python train.py --num_hidden_layers=11 --num_key_value_heads=2 --head_dim=32 --norm_eps=1e-05 --positions="rope" --rope_theta=10000.0 --bias="none" --parallel_block=false --init_std_down=0.00501 --lr_head=0.0102 --z_loss=0.0001 --train_tokens=109100000
Each number is 200 + 40 x the weight over its row's rms, rounded and kept within 0 to 999. Layers, rows and columns count from 0. The size before them is the row's rms in percent of the matrix's.

# layer 6 MLP down, 64x256, rms 0.114, rows 0-63, columns 192-223
099,226,185,197,214,221,198,257,219,192,196,190,209,214,214,205,227,179,198,236,184,170,181,165,209,264,162,192,231,174,190,207,176
097,204,284,253,210,187,230,234,252,201,334,206,159,261,257,240,200,236,157,258,184,232,329,204,253,215,221,171,182,152,248,200,147
118,206,196,267,220,159,201,205,187,219,184,201,195,224,179,179,175,117,201,245,161,163,153,165,148,295,206,223,238,226,147,152,179
113,216,191,194,185,274,158,277,251,168,193,220,210,231,213,188,245,228,240,171,163,253,247,243,194,248,236,158,223,114,184,164,151
093,204,101,190,261,160,203,172,210,213,183,246,192,208,184,173,282,283,207,173,235,273,278,228,218,209,173,228,194,153,142,275,159
090,241,188,190,249,179,147,113,166,189,211,242,208,221,218,139,205,271,219,169,196,155,196,231,266,141,217,232,172,176,189,132,208
104,211,211,143,204,150,253,223,191,152,160,140,156,169,219,215,192,272,200,247,221,150,219,222,164,195,176,139,192,166,92,235,181
093,229,250,252,292,152,241,231,170,243,72,226,121,225,167,201,276,233,136,251,221,86,235,269,206,185,171,228,218,200,193,220,173
097,212,165,221,164,196,177,148,221,150,227,189,198,175,191,176,265,181,207,226,157,257,181,165,181,193,212,242,176,185,219,271,248
098,189,175,182,246,209,191,156,170,196,149,213,140,204,220,195,252,162,151,198,145,188,201,167,262,232,206,169,157,223,274,188,212
096,256,221,249,164,222,211,199,208,196,170,255,234,205,202,214,207,273,265,182,142,161,151,225,156,156,188,186,127,222,229,127,227
102,250,120,290,192,214,226,235,232,167,192,187,248,198,192,177,209,213,109,211,201,258,186,247,216,186,162,211,223,182,264,214,225
104,222,225,198,206,256,240,233,136,175,226,259,206,194,181,199,219,135,217,120,245,182,192,295,283,262,188,241,213,212,157,198,181
102,141,177,285,178,211,201,255,169,237,207,258,266,173,207,196,187,274,294,264,212,244,230,175,187,225,203,221,200,195,250,275,80
103,267,179,174,233,191,269,198,178,157,197,213,252,234,240,212,179,180,176,200,267,199,219,234,195,226,249,146,235,210,113,198,168
102,248,159,166,308,156,204,117,299,249,246,158,147,193,156,204,169,240,223,231,217,195,179,190,235,235,233,212,220,227,198,259,206
100,209,202,245,146,152,175,260,191,186,233,256,206,214,185,209,192,220,161,87,178,214,218,160,291,183,261,143,218,229,224,245,154
100,130,246,249,293,174,213,196,123,163,212,154,166,235,176,203,295,164,233,250,227,190,241,184,198,193,218,175,256,209,181,188,222
111,167,189,208,183,181,211,96,221,214,194,172,176,164,221,200,180,183,249,163,180,167,216,225,185,229,188,255,244,213,254,259,150
095,207,279,258,175,169,158,252,185,243,235,251,238,143,157,181,181,244,265,260,189,247,195,201,198,188,189,232,130,222,148,234,232
099,181,239,181,200,172,213,215,113,167,151,223,233,216,216,223,168,201,169,204,101,252,100,173,209,215,201,256,139,133,227,177,246
095,125,242,178,197,223,208,223,170,247,164,245,212,217,188,210,196,211,272,238,176,168,224,178,145,239,238,192,192,250,238,133,181
097,176,219,107,206,237,188,177,139,214,217,239,260,191,182,221,264,153,186,118,212,117,178,199,147,196,213,173,182,162,215,171,100
104,200,169,195,145,211,163,140,203,259,233,214,135,223,182,191,200,290,265,204,115,284,190,243,208,194,155,229,206,215,243,213,259
107,157,216,186,236,187,147,117,199,198,213,216,161,198,227,229,221,157,200,256,257,158,250,191,233,219,221,208,228,116,228,242,237
102,224,213,222,128,229,200,204,234,222,156,198,216,140,236,184,109,174,170,255,197,146,160,211,121,126,197,158,271,171,124,186,242
090,85,246,140,217,204,209,116,189,207,151,267,265,176,208,219,237,193,155,140,271,102,176,273,185,199,188,200,157,222,243,193,150
097,179,194,126,179,173,191,213,187,236,138,198,224,147,209,158,204,168,202,177,263,217,239,228,118,139,174,226,141,205,238,104,199
098,190,220,198,182,189,167,222,219,211,261,172,254,207,170,176,195,206,280,248,184,121,291,202,237,198,160,170,215,300,107,186,199
094,222,107,141,207,201,163,259,120,258,153,162,208,146,187,181,136,246,266,196,200,217,124,192,191,235,186,138,158,240,235,182,243
104,195,242,207,159,253,205,197,141,260,201,164,166,141,209,195,162,228,124,153,235,154,216,159,236,186,240,231,105,200,242,223,157
106,151,189,237,137,202,203,216,217,225,206,197,116,154,190,183,174,259,179,168,218,218,154,225,178,200,200,245,194,224,292,222,154
096,155,234,165,195,216,143,226,195,232,213,243,265,217,227,198,111,226,250,189,306,243,173,200,227,115,195,214,201,138,241,158,199
101,192,199,179,226,214,204,252,207,185,314,162,184,199,198,189,208,217,167,201,171,238,254,228,170,214,184,199,262,260,220,170,187
100,212,149,215,213,197,213,215,213,207,154,196,197,178,158,159,191,225,207,213,160,231,147,108,129,199,222,151,209,171,172,206,238
084,238,209,238,253,138,267,218,226,170,126,133,213,224,182,179,299,157,209,222,148,278,235,128,237,217,203,227,214,158,293,227,200
110,162,164,213,122,157,208,125,244,214,157,199,215,235,175,179,149,164,241,222,240,154,162,131,113,224,176,262,172,209,186,180,199
100,241,236,143,236,230,177,200,261,252,142,223,157,263,164,230,204,189,249,245,185,215,140,267,128,282,211,170,222,176,155,201,148
099,177,197,234,139,148,187,193,238,208,264,215,174,163,225,207,149,277,111,188,256,132,188,113,208,214,161,241,151,213,165,242,225
101,163,187,151,248,193,175,173,236,288,181,229,174,237,186,199,133,182,181,128,219,137,167,306,230,164,202,260,173,208,142,192,239
100,208,209,203,201,229,217,249,186,162,280,127,157,165,145,192,191,82,153,166,197,187,279,214,160,225,237,197,256,262,217,247,196
087,213,212,197,239,186,151,184,178,224,146,141,131,164,168,150,248,213,86,219,242,138,198,213,243,255,241,92,231,197,199,133,177
111,195,160,174,125,236,248,268,133,148,164,245,183,210,202,174,199,173,213,178,222,168,112,159,226,121,187,180,215,247,167,165,250
105,244,161,225,167,216,192,241,205,153,191,197,196,187,233,223,256,223,157,245,188,172,236,193,138,149,233,258,235,170,183,205,201
105,229,184,172,209,173,159,178,271,128,206,138,272,238,229,217,165,165,206,215,162,285,173,140,140,155,179,91,270,160,117,249,219
091,291,242,174,348,203,252,172,143,211,187,157,218,179,203,193,213,216,210,180,240,212,218,270,227,200,206,232,226,186,138,223,183
094,207,196,280,204,250,197,190,208,151,180,270,188,156,203,204,203,212,234,214,171,205,165,147,206,190,220,90,242,179,218,246,175
105,132,188,98,166,218,203,78,284,212,263,233,230,154,255,215,137,231,233,151,143,277,285,209,215,147,209,211,222,257,216,211,187
101,273,201,200,224,163,211,187,225,104,203,137,198,169,210,204,238,87,262,164,195,233,274,213,238,92,219,254,172,145,166,241,233
093,226,144,192,185,215,215,184,254,187,187,108,182,215,188,201,102,208,190,190,254,243,138,208,187,173,180,210,210,283,171,186,235
095,266,217,245,233,215,194,220,178,237,233,138,256,216,220,202,180,211,132,253,163,234,137,214,215,160,173,185,208,165,234,155,287
107,186,218,234,156,276,216,253,169,245,142,218,236,268,177,237,148,157,209,238,210,253,283,200,233,237,247,207,245,256,209,176,271
092,167,202,290,247,156,190,180,257,233,217,190,106,174,169,200,275,152,193,206,195,218,180,200,170,187,178,234,142,174,157,299,220
093,204,190,96,179,247,210,199,208,168,226,226,188,155,188,271,185,246,114,170,285,234,231,141,216,152,194,175,171,199,251,229,184
099,262,231,319,131,181,197,199,219,176,203,181,213,218,212,218,242,91,125,232,227,115,165,158,172,177,238,165,246,229,195,185,164
093,179,246,124,294,197,210,164,170,173,186,136,229,211,163,230,203,157,196,184,194,256,133,230,229,258,185,139,165,184,178,182,191
103,254,220,128,152,185,180,219,201,164,186,193,240,263,230,209,184,164,170,154,183,288,149,169,248,167,184,252,150,232,178,138,244
106,201,191,144,155,141,182,195,233,168,210,171,195,199,208,193,170,177,225,217,150,175,242,171,215,171,182,153,211,123,213,205,259
102,122,175,186,148,224,201,332,202,219,246,205,172,250,189,219,143,236,284,150,171,251,280,179,199,191,149,175,232,196,224,155,286
104,181,242,179,229,253,219,186,174,255,189,252,169,149,232,189,269,125,223,146,123,203,142,185,194,206,174,202,160,232,168,153,142
097,296,169,184,137,207,143,159,212,248,259,228,227,233,251,198,153,158,152,172,272,241,180,104,204,196,230,213,224,156,250,154,240
104,122,227,200,169,213,219,211,177,225,263,148,211,212,183,225,201,244,168,201,197,256,198,251,239,209,214,219,184,169,183,212,205
104,228,215,166,221,161,229,241,175,206,165,190,187,265,208,201,290,311,244,208,207,74,165,227,258,255,163,174,148,255,258,144,198
094,142,211,247,181,221,259,195,187,145,279,243,170,211,181,223,152,152,180,247,211,77,284,159,218,290,223,228,156,300,216,241,147